Weights of a small GPT-style language model, trained from scratch on English Wikipedia.
Size: 8 layers, vocabulary 8192.
Each number is 128 + 24 x the weight over its row's rms, rounded and kept within 0 to 255. Layers, rows and columns count from 0. Numbers have three digits each. The size before them is the row's rms in percent of the matrix's.

# layer 4 MLP down (transposed), 3072x768, rms 0.00973, rows 3019-3071, columns 0-127
086:140114149135142133128125140114114104136117137133131102149118121141142143131144120152141090133147124097139118133120154102161153146169094117138134102142120149093150103144171089161113131120130133126094167161131128132113116135122084160155112107121086138126118115184109120176137118155157114106170089132114122116134122173114143155114120139109121177121122144141113131151097134114140120087109
099:047122117110105118147122145125106107113085110120150144111103165110148124114155146127110101131146116133130107144090105123132127195181145113072119083149143179083142169100177143163156173118072141100151089105135122113126108157107119106148129143123131147110095112142114110134132149126119148157159127098159198115134134139123171108088107118138165142143136073131122137086121128166089108150119
109:129101092138136155112097098134132195113107149155150081124149177138153136114133117151148128161122142138128093142129169147134126150134143169137139125125094159088101180145080129090154129167137133194142080131084108111138143117124155104131130112123137099145141135057151131127112117123103126154092153110156142106151087162103139083129120105092073082134100173168139143126103153117104128152125
101:138172121147108160122089159149061124145131134128108089148155133141116168130113103131113143109102178119131143116118110129163144078159094170175161136117181107155136111123151114132142133125141120105128141172139142106138149122162081085116148127122148093148120109128121154115161095065130125142123113099160118082157132117186130154154145160131126123135151095127137127115132089103114146127151
104:120114117124184141148159118137143135152140090155117155112146136108162120104154122140145119141130134131152156138148124086110097115123090134097131107118157144151148126139117112137161110099105159102095107133133129165135095162129129100139121146128084093131155111165122096144120128132108111113168167099145177118116128139125124103131124164162154110127115125091132139130124110075132139148143
111:162113161122117142131142087152064122157174102130123182117152139169122125133124112123121128129152178101161111097093118131126109096182088135106154140098140146134147125110075116128141119158137127124123120073116136158121147165171166134142146122090123130087127154116121138133126109087114151060090109117104112176110091167144158162110117163116118128106134105084133140136120134119087114162117
099:129091099139132113168111105148169191121134131143138119139156153097129124129108117144105135128141196139115156118127156131159119133162095157181130116123132161090113111099133099156127122113148144138126123104124110094129168121129135133181188111143135120146142142128139145087120131132120144140149158115155093134173145139150092143136091125148113146170115099091116167119154153139170175156174
096:085128112119145087110148124099119153109108152135095162137126129123170128135167127119118131128148130132118117117132108123105137105159092090099140133108112135143112141139136119130078106148152154169133155137103154137142120116143125119107106131107205107119112105115076093132106097140142110100141113134096111124157115085155100102156105111111110132176104137133143124076144158111139109164134
094:100086122126126126099161132122118189117123146129155144162123104131135153157113134126129095127112178160088110131160149147129099162123111159120130111146073148137118095132137118115154169109118083149143114113103129163116117129107097091091107138128078137140095126139108149167159098102122146142146119150115127135115153126111110156107155105102131125104098116114149150092098170151108140127106
096:137110094140121157173112146124125170125106120097111140095140116132135128133101136138137152109144104165119093114111130169128147204135140137162141147182114168111122151122136111150137118114118138102107159124133116140128138072175124170116131098125139163152160154128099082128122118143147142144159131090108149152106131094133115118108140143153118118129110081109111141128152131164102103137110
112:101132157115118167128137107114155123129155112110159116113109103161113106106113138125107106136111111136109137121135105056143105113118130171129143138128117156122121148128113136125121141130100136115153117159122173068132122133127180094151135150164119146139143070151120163125121083088145107125102135114115179142121125087152144117145123117162075109113105112077148101105128101111131162121157
100:106095130112134146179130151093132152098150100148115148126103141174145084122081151085161129184127159105153118175140110138168163117098114119095137115118120117120136092154116106100108175112128142080101108167101155125069152103101088109142128173128101128125137118112177140152116138116137100153157153114140125111121141160110142136128135130168121159173078156162146137094119108131116152154139
093:089095148089113128104150116134101115086088094087117119115154188162158139102105156110112178115126102131155163136131087142071118080160111105149097160157178130105126125162133140114130116149114141137097121115125118109141167125123121106124135133088154149168082142135139109109123106122138129113137118136117118112092138157124118139139129136149103167146128171109059138202123121165084131119076
106:106148141140132142131105092130150150140085106150106143163159155139109117096106112142171130203132126159158126121151104141115145080111141119100163129126149148093150131174135163151130128118122139094080152186136125134132115135141153138144161099100173134147134156138149184161148153130076139153156124146137117133143127152140159089163135122151146127113116126087136137113105153118119160121097
117:124146119104161105138136151147126165136161131117072114162143161166087144107164168089119137149117167141143134112148153128107116129113148099124147136166099141156127145124115104118093107116096128129096130087134127114143140091087131114172158167138139127114097127116105176142128130156151125138110125128127132107135183137144093145100119154133129117071102130137166138152102074103128090109084
094:180199140078121123143153147110117148102143147131098155145117124128120139170133173102121173115135095110134127176060122144107098133093126141141147138148128099136107127085093132152155164157149148154119153093154159110084100073093161163110137128120147110121135131103129116171131088139142111103125081110130145105116144125096131153182150113159167164086161171162145115153120117120124133147121
104:097146140101123130162144120090142127120128148120153125152162138102127167136137085138109111147144107117126156093122145134141095115142156097165148120127087128132101117149125134142106146093077114109075123146117116135126105134092130141128133073140112157109127139114148119126126135125151132104108195093109119163148124088128137118121170151139117098100125130121120100115207173136139126180150
104:135123139114135106156131099162172098137138149140162177135105152091085144144128103096088129149149110104134112108111134125133171098135147124135152132084057128097142132073153074143115150164108126129085116177103179126126119118159139125120084116123132115138125161116158173110132103165119136118105100131107127073144127122154164135119123083067099089110136132127133121161127143131161130147161
104:123113140134127136173131088097101133082137082139106129109119112166101149138108107129116138165115143109075170152183099123120149145133139146163090134131113144106098097095125095126108094178176129127143148130123114058165084173108204107163130094141075093151137109107111152151152156145118115163125109111145130132087125103123110162112153164176107112102100131134131143159115133139154096099107
104:126152100150169113171144136101139110114077152136141136106111122103133155098150078109184127094140142179106093181112096138111156126116134189144167133160112111130121114124107114141120164121128133140116129092092145128108103102152103111137150116125140153112123125154149106078135115149176115140130072101107128115175121093103121095103099119134139149096131184144113134102140104162129101134104
102:125123151107121112126177161129142124141151136119141145106152157168144121154100129107162144119161104106098136133112102114170112118111153118122087158133130107103174120118141083120082132147132112107126173156139100149147116121094117131124121159141135147109093168137067154105137110119114124124094142116086104144181101122084139080168138141116115166082120122100136117154126124119155119136128
085:121161129137157114138178131146120139163112150131151080149119088111136102167123161109082110182112110138128131118116146142119117154117155133139178110156140107139141119126124085114105133147129135100117130115111129149146125095098144102122141132070175108112120133148110142134169143146097165128122135163140165115070145140145161177137086159053148143164115135127121136140162114104092106117149
084:113134123115130135123155139099128138118125116107129154131122145085134124142108100139167130139133143155130144149118153112158106164150140111112153129120125166139086122130145071125126096155120123171163164095139132116109113186129114134130144129118137111130110147140127160094162156127148164131116130105139115126174134148139102169155138107112187100159088141109159142094141144142158138150110
102:144120079097168155139148121071127104094145116118165157110097140109162130128142123154109127131158144123193163168166099121152166102086110126097176088134108168111105096149141129125117132136166162091131091086137152133156109137124121100123092112109182092145151138113154123092173135149112146097160161134117106135147178109094163154119124127105103116100097109157136119103092130177130102122166
104:102151151152121168141116135103106130115110126091143106141094134125139089135131114140108098122127086136107105121130081128148116161095143119088149119118079146122141131161114109118124144108135147097130137167115171095129132134143169096143089088143168131158109116144152162137146112157143136151080137148138129147078149087159119155168142140109146105096139096151148094135140109094119099143147
096:150125134150140205078175147164166155160115146122124114137115123084115098163124173139138071133117136085124167176122096136086137110106126171127162142127130138073113145097158151127129146136136141106100106089132080124151144119127165100136123134128128101090096106121114133125143146146113165085130160121106158105129158158142131115113122100110123100094097149122121130160088154132156119091109
104:124114133117141093148133108106081070111141116118095137110124109152134109177139123096135122116155144167075131178128152078135148123129081140160122140118149128180129134131135124129124131155136087150110092173147132074131137113145108105139130147123085114141141130135083203161123081109123120134166146078173089134137138133143141170101138150155112146155106088103150144134127082118085115136101
101:130148170139124145129096134145136156109129152159106148128179141134113114124133162117133156144133107087136137118158108045144126103111162132121076117127132139172153164122102097135100135119157152126113155098136074085124139086162148152120107150118122098165123127164133114136155154153138079116097111118142149132123122107155108175119164131122160188150075106160142127155113163130155128144086
077:109122142112162096149072137143123136137120110156138175115136132100145145115094093155114153111140122164118137114147112097091082163130097138125062115100134103096107152115116164137133164145146132119122188124133140143106162105120175123137118143093116125137160100122122117128108162088129124121118114091139105161132110140131135100127146145128142136130090151115108115118097164120100167157117
109:138138101119082188131097142126139141146147132109117134139118200115107136124140089125129185144121147141092134087118111090112131089139116152101110082086176134149209086102120145153155108110142134145113139102098069135143153163085090166113141110135166147161155082123138130145148117095122131107132116157114117141121107169140119162125112131117140128169108147129111089127132097098113132110100
104:144165123163137126153161101106125108161160134140094133128103100151115145128135137154147093162154142118131179121099105144132189088130105127136133080127100108103133104140162125104136095092083126154090131134119115120064131140123141131139129115158114132105119130156092123176170147144114089116111135107128160126129144162156128092100130131121129138134107143169121178134098146128141159140192
099:144122165116156122102096126157110094121129162105114141106143134150169082122143167135096144123150123137107099151109144170169139125140147146119091155084141136135131152149141123107122140103113178124092121135133132125121156142209134109131098125143125148103138155159095118137135173138130127080136096088144120152126141148117112147131139139134102073146077105124083160138096101089090110122134
107:134136109139117136119173110110137109101087147141170118127141112132107128163165104168116129118094082087123125121142112149110150194184135125161132123099095119165169114072130133118132129109099143123098122117122159143120169108093142123142070076108154113130116130127132103075111134094152113145169107134126101157117117097113140125125149115132078132139095139178107111132122161115127113132146
100:135144121138123166149159128125134105145154078167138138128142126142112103118141139143131111132136119165111113113123169094153124136127122168139124140140126145152132109097151132098122118128119110130124129126140136178156123118140156156096151114145083120123128127175108090124104127109118122152088114128139107125089148101137144100134168133132153155134201163129112161118082103109113118137144
100:140131120095125107180119106137142098102127189119153132197147140136132155157121127126154128155094142070128167110078152122124163124143130142117148150151137138130102160105114118195133121110140129104105096101092157121134099130095146124119127092127139143104100122121091083169169124118137114104091151125117160095134146155168117122094124115119121146114144119126102129141156114121103136144186
108:150097130087106108125124158114150149154133109119123148142121099118133135109128143115123110132128102136085146141088133100112104136111165159081122141138183066147112153130105150138172165115136130121108155155137119126113123103125135143120146171109115118104063111140080178110146129124113120108130105129174091170098120083105124136148134121068091172138127158147145092168123103104127120138130
116:100114118142123090136090159130120135132113162170140143145094112106164131144167100136121113144127087117106148131141128149181124127147136101093168096153130116135157139129134131092145122119153129158124095166099176166138122093095114162088168111134113137118092142209111139133140155091126113132111140100115123149106107110140131156117128141161120108135167112153165125119159116091107149094148
111:116158134090111142131163161131137149100132130131123174096111133116138122118133134149128115134142133151136074145133148135107115109136153092143136152106084134141118079133104155136123132119092102105149112110127125104160156166117146115122117136110116135114110113127134129100136144142124109116103115131118117133130109113140129104135157127113127125117135113092111102166133118162095157126116
101:139135142140131079125134144096145134089125147139103126144139146118174109117092121163162142163150057145137145126127109114121144119109146157117140146126118120121115080111121078092122101129146170140159138127096168156139128151140139123110116138151113111125119124089098150135148129145119158149034154160137140140119123113138148140101152114161105086126138108123107154142101093148119128138137
112:163066108143151125145066160107098132141153130125186129116162092139132120142143154088165070117158150121135153152158126139157138135106172152180085146151145092138082145120123128122187123152122173154095125134108164166131151137113088160116144080155127112100096115126117122138136110133147103129131116164055159124149137107109131124133112166114075143147139095182151124130138116114116118122123
101:132151155142154140132101158102147135151130131163111121131161127127187110117131142133104157146105153124100095130149100140107109166162139128131105129185129114111130154131110133089141074134110076158126181095107126180154098154110120130097117131098144120116115120140140095158155138096111163116226200147152153123171145133130148116093135140097132139144139104116107151124118149130098121100143
091:141134143183138120130151122165154138121140137155136123149104107144101100164128097131135136133168133119097105110128140069097112096140117133110173122135110105122119091140106104095084138104157102098107100108116181089099168123123160094086177108166150129161147142132160094146110164119152124091118111103116174120148110147166179080147143126094146126112159152176148153097102146091114154122124
100:162139145145111094118132144121123120144104153133126099134177130133119158136148128100089148173179132117155127139129080112122107105106119125160112111147099102170092126131164133120127138124168119196152127113118129111133124100114143150163124118088108123100170181102129154152144130092127132077134115123105124161170121158128133135112141123113128127142130129108115168119152133118144096133097
086:114118143139121120154127133101098119115138130164164156108184198129108110117162158103163117133114129094132165176142135149134127129114086103127106127119108129146124150141113144060132112123101108080133125139147101131170128172177112089087150120149143143140150130137117145138150107116129123159089144096139131157146121137101097088096153143124148092139114121114160128135102128133117103122128
106:122125134141125129162114112175115119119142136140088166117119147105115167119126119129129145136110100122147125113084069127155141184108158147134138125135104113098160134110126102122109124108099143130125128133154169086135131099136141119115094184140107143142131188107121080132126109132137145106127140140131103123110081140112081129167127134113104108122127133118137118140142102092169120108156
085:179089110112129136133161116125154144088090153180129146128118144085150092093143147115122138099146133138155120135110100133172152162130096131103176107120139077142120062155141139134140134134109112112118156123137096099091099137152110110143110127114164182108122157107070185115135132106141133092117130099142137128130140150140135149122122101112137135158135132063169122159111128157192140139105
104:118095091115102104124121149137136146150192129081129128126127119114102146073123120132130117097133087103111176116099108133103128116111138131173093116150155170109130138111114131138190090120175135109161140108144125151136123137133145159101088124152182159097150122128130148128166126163154172128118143142115118127144155166108137121119147143141095149115086102117151110124157158078115141092150
104:129113148136133122094102115149130117162139148183128109161101148125107176128121173107112110167151112101105156138124132115110099091133135145122097117126107137135137115132160157100115138144151127138159094114112141115126128106133129130148150160139110104069152083128106125165125184102094123105137170124115150106166130120114119148131140133131134127112137120131095106132129085113087113114096
095:120097108126123126141133118148130135105127141099148142121140157111087156166105129126112129116143125091091167091108090132149139141138095148113148148124118166139097143094130119124161111118138117108128121176087155142129075108081147067142148136157128206128150135164099105138111140123117105166115122151122079124141177134123123152083160100121049130105121123116149135115131116116106092178158
114:151104145135114095111122101138135096099120097096169117152109129143131106118097149153140134128136125124190112110101147103146101117105100125147155094117179142128132036171124081146121107146137151156152154145098117115111133126131179120116167127119153170139150096082131150083128135152124163143133139105164153111155109160145124130122126124161150122187115153116127120104102112113148101098133
107:162154144090129137100140099150154135165131141126128073165233149139117164129133103104110116125155122101125138096139160179107101074111110126096126116144090152127145107126140148092144139131163125079126098146122131144128127100132094115102074140107147101130130139159151161151080108190145137098129115132106145127118210113138090088131163120127097078139087171160141175119136120117095142153096
070:133096140135154114114139112133167145104124119116102132123150132114099142130089141126128145095082133089146150141109126117098167104146177143133145120197195121139109087134174110083110096077087121157161131121128114125121150089119135119093105103102066145101143113110134122115145125138120145161195156101134156138128141126071168087110143114112096108115117176116106111145087168121129117134105
098:149131101103137156152136113118120144143125140122148157076093161095140144165127132099142173124095118120139128114140140149118188166107101083100174109101101149096140118142100117110177163123114124107145149142130157138130159099135133112086158177166139145131120163106106104140120172115166146149156104151110087127114092109086154153150145186106117148149108151133113140110134136128140116145138
# layer 4 MLP up, 3072x768, rms 0.0391, rows 3020-3071, columns 0-127
102:117126125172097119138113102112118119115173121113130145137110113057118107106162125099097157108146106152116149069136123137112181159105126154138168133162123121113124132124152124144149102129115170085149117170108116145152110117128126132144154105135145155117114135165143142126131127142097100162138107150148136116136142150143171160118131085100147069117135126106073094108121112104116154119141
111:108155100150100128132147141114094131112166097122162178109105140147113102135121116131144117119112086127150134130075147168102106107163109128105154158136105121132136129171118142091161143115146155123134101107104158141098100160104116173124133122076121183097153141129135106118103139142136097114085137101139129134147078134124133122144098127151158162133151158138114111093141132149112119131147
101:115148159128110100129145116131109090123155138139177194164103144098138102162141151133121171125121137135127111186186191117124121169133125114160105128116147150133135125131146171164140163088106109131151079150127106106117088130152153123186099147112181153116128127127138132119127109073124128138107111091100133153156146144106098099130157127146167163136131164142150141173132139123139192141140
105:130132134140140105122082097099128118130137097145147112156145127132145081156145144115114102107129124106152129149113126107115165176133108125115116101120195121123096070145163152117159104138120147084144121129131143109147151157134092113117103144122173134108160145103118145130142124109080141176152118112096117139088091100165122091115167164112112124141162139171119162074120125123165105104128
115:136147140136120116106123078171114081124146157133146078125136120104111161131136099111096163150096110088127152138147167139106116155140119109151108151136143127125129140125119145127139145113101125117112140145132084143127170093109131146148075147127175172161119167144126142089123098136112127149147143111174128094089146106109115126103133107112104128098116136139118100144097070173123120155122
099:127192125133109151118103102154096135151068151157055082086141166162125109127080122159121141166111128135106176141143108156134099081116088139136105098136096101125147144179128176161119094130147160081165099120125112126098130164127151156121153131106096082111158139140107140095078116082141121137090154132148118129144128130113122146085135131105113138179104154113089082125130167109140089118110
098:108108121137086159133144144154144135127111141110132079120164149146141107131102109108103130122092073136151113129146128085139144087171149130179119169139143126139109187133138103140147178103099073123136187097159145114113125121118088153087136126112135114111178136088099100135119109146160125153106159122136123116122187166111138142123143163100116138097091120105144117138139149144116135136105
100:179113118141113138133106129150180131134135078093087124133134113141151151141104131144110122095101135121143163123080144122144141131125109115176085127119134158137115116141118103133112139140122127084121169119123128107126149125110159141145097167125139146101127116109125093144180116155108145116128129112149157136115112121167128081197155139125121126137133123133138141087109106151134159133080
095:163126107161117149082151122105131109140137109139145143103136124112097175125175158160141090123139133114182119156167149136152121123129058122154085101123116081119131113096130069123114150104089141089115110112158114161143128119152158117101089141122132150163110098132137161116166129113143141128184114168107158110117167149116094132135137094138119137126086131107166188121085125122183094133094
112:177132111110179107134128127168107118127088122140126108120134130139102088147107151114163104084107152098133138169114143198111113083110129122063137140155118159178157116105113132150111094122107166116136121146182139138142152140157104133135101096101119097137113119135124105123116149119139112174104112149127132098134124153150090131138116137126167148166144106119148138131119149063179143096145
098:148131078097156112163146126087128128131135107162101128093127114097115170145137143098150146150139120179094142095110130106142121132131120050128152133100087126155137146113161128168156110106074113146125132099108147127134105118131118152103117129153139079085140141186138130097123076147135133108136093097127149105135132172101171136123142144143132073123115171048153166163115153159127137099100
092:117142113113132091093124149130168139131090142154165156161115103122105074160094112128148109099133094125133138107124179087123147167148148104099116136135139131131142223141115106119158151117112118148141154105130164115160133129101141110149101147129151142136110124081134130103129126101120125124124146137145120169103102129121121105146077110112104149150143179154118173142148177076154138125154
106:151138150135130117124133157133113105127141137146107127121124151116143130082110116114147096103164092152099128176160126102146139138127122140122086116072135134123150157137114090143139175112143113210137098125127109107109096082133135117102142157145080125127151113126097132147133146105113134143118147140113165147083109130159113113160112104097133143103116088166146129125150133124144107134135
123:126125140138173140136139135117117140165125135119134184112163121162120110195135120095107090133130107201116139148124098153117117109135175121126081130101129143120139165132112103150155126119115114113072136119120148095110134122156176120115097161090129101153091116112114113151109095112157142111131135112110144129145130110158133156128144142115143143061127157150130164151122122131104130109155
091:118133136177116100100116178124115126109139110134194122091150152122132132136163106100135119108145162109143139165121131109178156144107112137083114143148128165152174121133101165151120140090129137143126116114133131112144121138132185149114142117090115137144122152140125121140133121113092162123072136101137132165180112114197118115163116144150108095118103094127095128152168127095132123140126
100:110069092118087153122126113161110123130108125121100116128119149145138160156089122184132108118085136164113109158112178105121139132124131164141116121110152148162113084124118079162147155125137123152142108130100114099146113150136145097142154134102132088146143137087134096120132144152135128101140135116133132102158137126145118148150100132096097120151129097158101097113113066148116111086147
099:157158143118127116081089125163106094119117141108138087120153121076081144124124148138118156136121123106153108115133122154165107145152104102141131132162110117096096094112138145109124132129140174141138149125117138140121068129121094163144156111131151189060155124127129135127129119119116096142119117147105120147104132130098141131034131104103074129127128141153125143115098073093125132143149
109:129126125142144127121132165146085156145154116094140133158096097118139149138095149081139130131137100144119153124098139130157119130125140128132135147121143110184079110102139143103175133109078109125087117137140147129158152141130144121128118096170099121090134116130155133138144113157120085109121168155138130120147119128122184079177109121115146137104117107131131109127131128082107120113160
107:144119110170092119124145148124124103183162173136129133115166110071178170161084124154131141134145157115129133079129087190092111172062116166127150107149152143098093117139120111105137093136097129136146138135116113120142103131113138107135101191108159122112098127149144122126149120145118077159080133075181104151096125127171129151115149147097107107128108104140118137171140088147150095139170
106:135114107131131094139128145147150140133139114167134127109123077135110099134125148146139128075110154169140109156187144109135127087138108153140120166143133117116129137132113117148163151144161127124128115103137136146117141138156122150152094124153140203154127155095117137102141106103172110098151172104147133092115168131059132171157110128102142108136082161148127104127146108160137134134125
084:128109140142106146081121131108113152129123128162169166099152124099093099082127120102118165126123117102164102081180125140143141153125145108119128101101103124103125125119126123202100149087146125180142207168164120148120174122128076109128135121170122116134144127126129130144117109129133128135125114176133161110131105145197123155140109103085106101114130090108091091115104152142144099096167
088:133160129107111148145109115106152149207132154166129129099143140121175181163105088142135128140138168112081139141142123132118130096131153130092159112073171102110130090131153140113153145135074131141095120109144123124074130157153140143128152155106158190076149135157116144143183128154108147148162118113088115144153149127158136153149112153108118085134141141119113191122144121082064149118168
100:145101129105136110121135096138170088091103181140100130127085111164146152114109111173115144126144105152087151112138133106083092123151147131134143148145119113145148164085150152138113128070105108089157182096109081128120136120095145128098113122133133176129105104158087152117108127144091107125141093131151121113115134140201130109134104104201120109113118156147098136105092097108072147160141
103:154117147128125125140118120137121085155128144132128151180142140129133111169122147144114124136136186150126055151136113134148104105125099121151115116140137100129136106099124170141150127132130122095177102132112171085132128119132130151125137132133131159187112123146137154155124104088163125180139109176075155101128115099130119138149098104140067200090130119087136101101103123106139156162154
105:119147152093124168145167167119125131105107097121108159136099106121144105136113113143140171113122120134154112120149129090106149117129093154195168138132128158129098164119103137148115158099098114122179146101114098131143125102053167150142169083135100131116105125164184055117157088087102136138111172116111186158173087132109119123095142135143150151086137111109098142101150141149100107113105
106:154120097124113143089155143133186151149089126126122119143111123125138170168114102199100135152128111159109144156133152133170106113157161096113135128145107116140161167103129110109125116127128139128062155126121112126167117120134120146150098138129091117098128111139108114120115138068142144124102141107148142131102139145152096156116123173160109120158151154145104121120135101093159141139116
103:129107144154160163121145142066097116079120192159095131118072102119101191104119138153112151166136149080129139158120162175133118141134133110125130142094125133103155122102112089106114141152087124119118124136113172147148138132104126138133152135142123120134127145140122170101118101172161121098135094141153103125151120138118165174135141132125129104149120075137169138133141151150129141126124
075:129130137149170138120121162136143143122111107123146139149117139127105119102099108131116136134157095122124137133111122085133065130126132131150088140127056111099128133086142161136112137084141086149139145142148100091103133126112142116138135139097116108112130121135138128113145136151077148096128123142111151153157165131171132122145121119116109137118117118169157098139125145105110136144101
108:100115131139156124139178139162121118117144111133113125120151111158134145108142141083107129130134147107139109141109157085151105117178126130125094153111121096160157138121120125116148145179150143142162111130114125137132096139141086092132177056133133144142152104077112112149141141092136148144147147113111125081090144141120175130121129155145133101148143125161127165100119152163120168146121
102:120138144118110130123138081166111105147099093160141125123128108091099140137148108125092142127130121111103117158179160177104117136139111125105142162120154122074135126084120106182129148149102108080162151125100123128143122089108141156126148127115152102118145120166162122121106134102126104106126150127104103060139108096117125181102115095089113105144127148113150101121156105101168115139143
101:125087089145088111111103127157156130108124083105106104142105125172127136120108130110114117111117168152191111138064125145145103130137124077128089100133095145168125159116123173181092112123148135088117102139095137120143177121090134173123122096160114085133136114123137121174106133129102124158169107135124094118127165090113121107117105127113107138197127132131086152115113129165155163110105
103:129182174085137125121131132105105160147125105111098092142107119131130120087109111118153116103110148102127111165115138150088148134092070155106195149147072116152154183132110172151137151142176152101134158123107101108144127121135123143100146112157174110128130111123141120076151152108117177123107122153182188123169107111144107125119125188143154130118169144172136110117140118139126132146128
099:116093122107169147108112095155144146136087131146159148113151126141115108081121110140121132138087138087158160091125102138133126175105133130114125159172132135123080113123147148132103157141145079142114183185110149181172127133110146104164135128108130145148131112138125131175138108152145113171106080159116130127146122128135146143108139128137130168171120142112103165094108091100119126123174
102:123163122158118151148155113136050113118104105173164139084129151140093135117184136164113127116097136136109106139114167093155119097144095161150079160111124110120149089144147134141111131110084114148132164163110114126131139117154167119166076133159121109116104136102160140108092099128110109140134115090148130129146131100122129099122128101178104115146113129170144153163148104059156113138133
106:108167146116150117087148126156115120098099125082113138111110129104169125102164124107140116126111125144121112127133125159123136128156157142103145141120123126110114072115150114128086109152119122090179094153162119145136069171178136116132138104118132118155160114145109181103155099163117108137101170083072113095143124156152131160098128166156090121147121140150141121117104129115100120103123
120:162143084141094142140139155141088147151119127124112119133162120123137114121082157115120156124129163145132146159140123091140153157097106105137118140145170128155133129124137129157112145167089131146133137117140138114071166115132156074147114110068104128142153127086118122140113103102147099145107103133175132131166103128139131146165136149153135099145112115133119157085091161099136114149168
107:089115096135150142162149103146119192130128103148093065118109120157104115140126107128118102130161149153149117095112115113161142094126154148134135054145143154074157118157118157130104107125148170142104155133162138143156117105134145098110107093099134144101113151096086134133106108161106123129151166101144155123083163102150128141094169165131087122125115132117144119128086115120111148154150
098:137140138118120135124110141139114120139140123142103099130159118114090168170103130146124105155136168104123073135117119102131108159137132116104077142120144115143111149133162156157147144099122124150161078136125137100155160141128099081118099138137153190097141175101149149082144118120118130136152145129120136121108155119152138138146109142099151138143103102139123148130133121132185172113127
102:106146158174130126115166104122147127114154119112122132146095128109090151108162114133086185112145104126143086114139132115086139104160142106105159155175119128115130111100149116131127096119175121145152108099129105157162129134124067086135162129153093098106121159173121158116159144129114119131113105105115167122116127150168126108108099100141141126138097092117092151130136141089136155109108
104:123155120118103141116123097121118187127142126160096125122145148148118133114115118094146130087131084102149123115186162134130126127142112116119102103105150186080169112143149113135132123171098123138113103121145121116082151111128110134169089107127130110142160139157156095113131123120103117144136150130111154123163167132055115134120149161111102169142130167134095098098093134123107131077113
090:113081099134125130127163089144117177112161149085146070080099166132132119138109108164134134165132158128135122117110128153152138124120088080116117128107144151105138106119161113131113154115167123163119130129149187138085133134101126140126104137128174156128125138130147125126136080106145090125143148165126062161135133110081138151157112102122132099119151130155092134088146147157149134103125
102:117103163114146125152072130077153147109094121136165117143129097152139132136136128099102095097130148127160127122090146128133111184154111113140154147146103139080131168110125143139111123119126122135140118121113082160131149156145132121141129095126125124140136098126126127138140147109180090166138092107155139131122124116125110044163174104091092134140108101176136145140128138143099130130119
089:151100129122088155093134093121116107136136094150126144118149136078162160156123145145125157115159112122130125109096094152120083162105178095148145190118113120142156148096135138128102162166143113132129100119137169153130118124107106122132115143166128123096110136076132128162107168151107124124121080107123094125144095101112144126071144126128084155138132097153130074087179115166104143126118
102:117172134121111171088104104154129128128152119121128107091079110108128143119133128156113159122150164132119144133134142139120152137151158131134143157111119147096144164119130147094135140183120107106138139120114136143130143137120186125131147167103132150141097072148139115121126140147066117060159147095131206183112129129118097156114088102097145089141160131083138135105154088185149128123155
088:158086103093108116102181127128140126103139145149088140103101100132169124169104115107175130090143115124122159152120170125106115125129117108160130125143169139113153098173147069084143117088115099143154113079116125141125126127134150115140169121133143142114147129109128119133156113133116116114129157120132081161130099156160150145105131100147098126163074084135138142112143094102117108151148
109:107145154160151105109128111110175147112149166132131150191101130121130142161118162175152116112112116111162099095135115143121124085117138104140108143123138131094109099127129133153160147152145120129123120108131142158134148151129118115127142120112149148207121122124121125112144120145108153155097131096146121144135129159169164111124112118120093127137128111121135103093133137092118109155111
104:101122104128134149162145086145139104110150142099127176112085106121152169141105107133172142118119138146127145132121190087181126159111093113138120081125129146148112159125089153149143172111119110143123133095123126077133104139119117078127117079121157166114167119142149095141142127131116080132133093138140081119125105123116147114127107115142122154081133171113138130141100156115159122137124
093:098122128115138110083110107092168088098104109140126096179185148198148148147174098163111148150101135114156118139095081147124126097133129124113127117096134106114098130146118130130092156117141129112121163105086145116161142124160124091139153124130145105136178097105108123141122111181090143136114126116123134121126108138134130096094136072117103142182148137112138068095140141116066144146121
116:153127096131191129131132155148105156102106115175097122149108140154117148110149134162131148115131139126162137157155110119122101123150120139094120123123109102100159140127157151155120142147143065127123128125068172103141096146110107154129155124101106150174113109145170135161109123121115133110118128140098112076131132142149097168106179125148110122146161139154102118050105117129118144090133
107:085153111171122144071111124147162090138081110155140145131109139097126115152139158130087123117164138152146127115104145157108129095084142131116153131099158148160160149130135138121139090153158130124112160115093121129115113146126118125098147130103136137115130127136186126131135099139141145130135145111176117122139115104140116137148122132069128097148172079139081096131134151084123114125162
072:128113150143153101130161135128112136095108174110134155120112114200081132093111139151138133135080081135127129126151101105090144128129103088125142121145087116118147156124128191154133118125147139112106126154108142184121132157162127181151120127085072120109125139094128132130131125095149142090107104164149115144089121150113147144118130129181100122127151105134175116098158147096114153142115
098:158110116183129126100105100139134142112097183161103142126132124107094139103139162143162117138136122083120096094154187123102103162110120098129198124104122120158123121115128124145137137162109099109168095136109144126152117107122133097101154129134138112171128120112129132068116148107140146116098144155129103153149140132109131171138148132151139125164130113153109146085086131172161157133097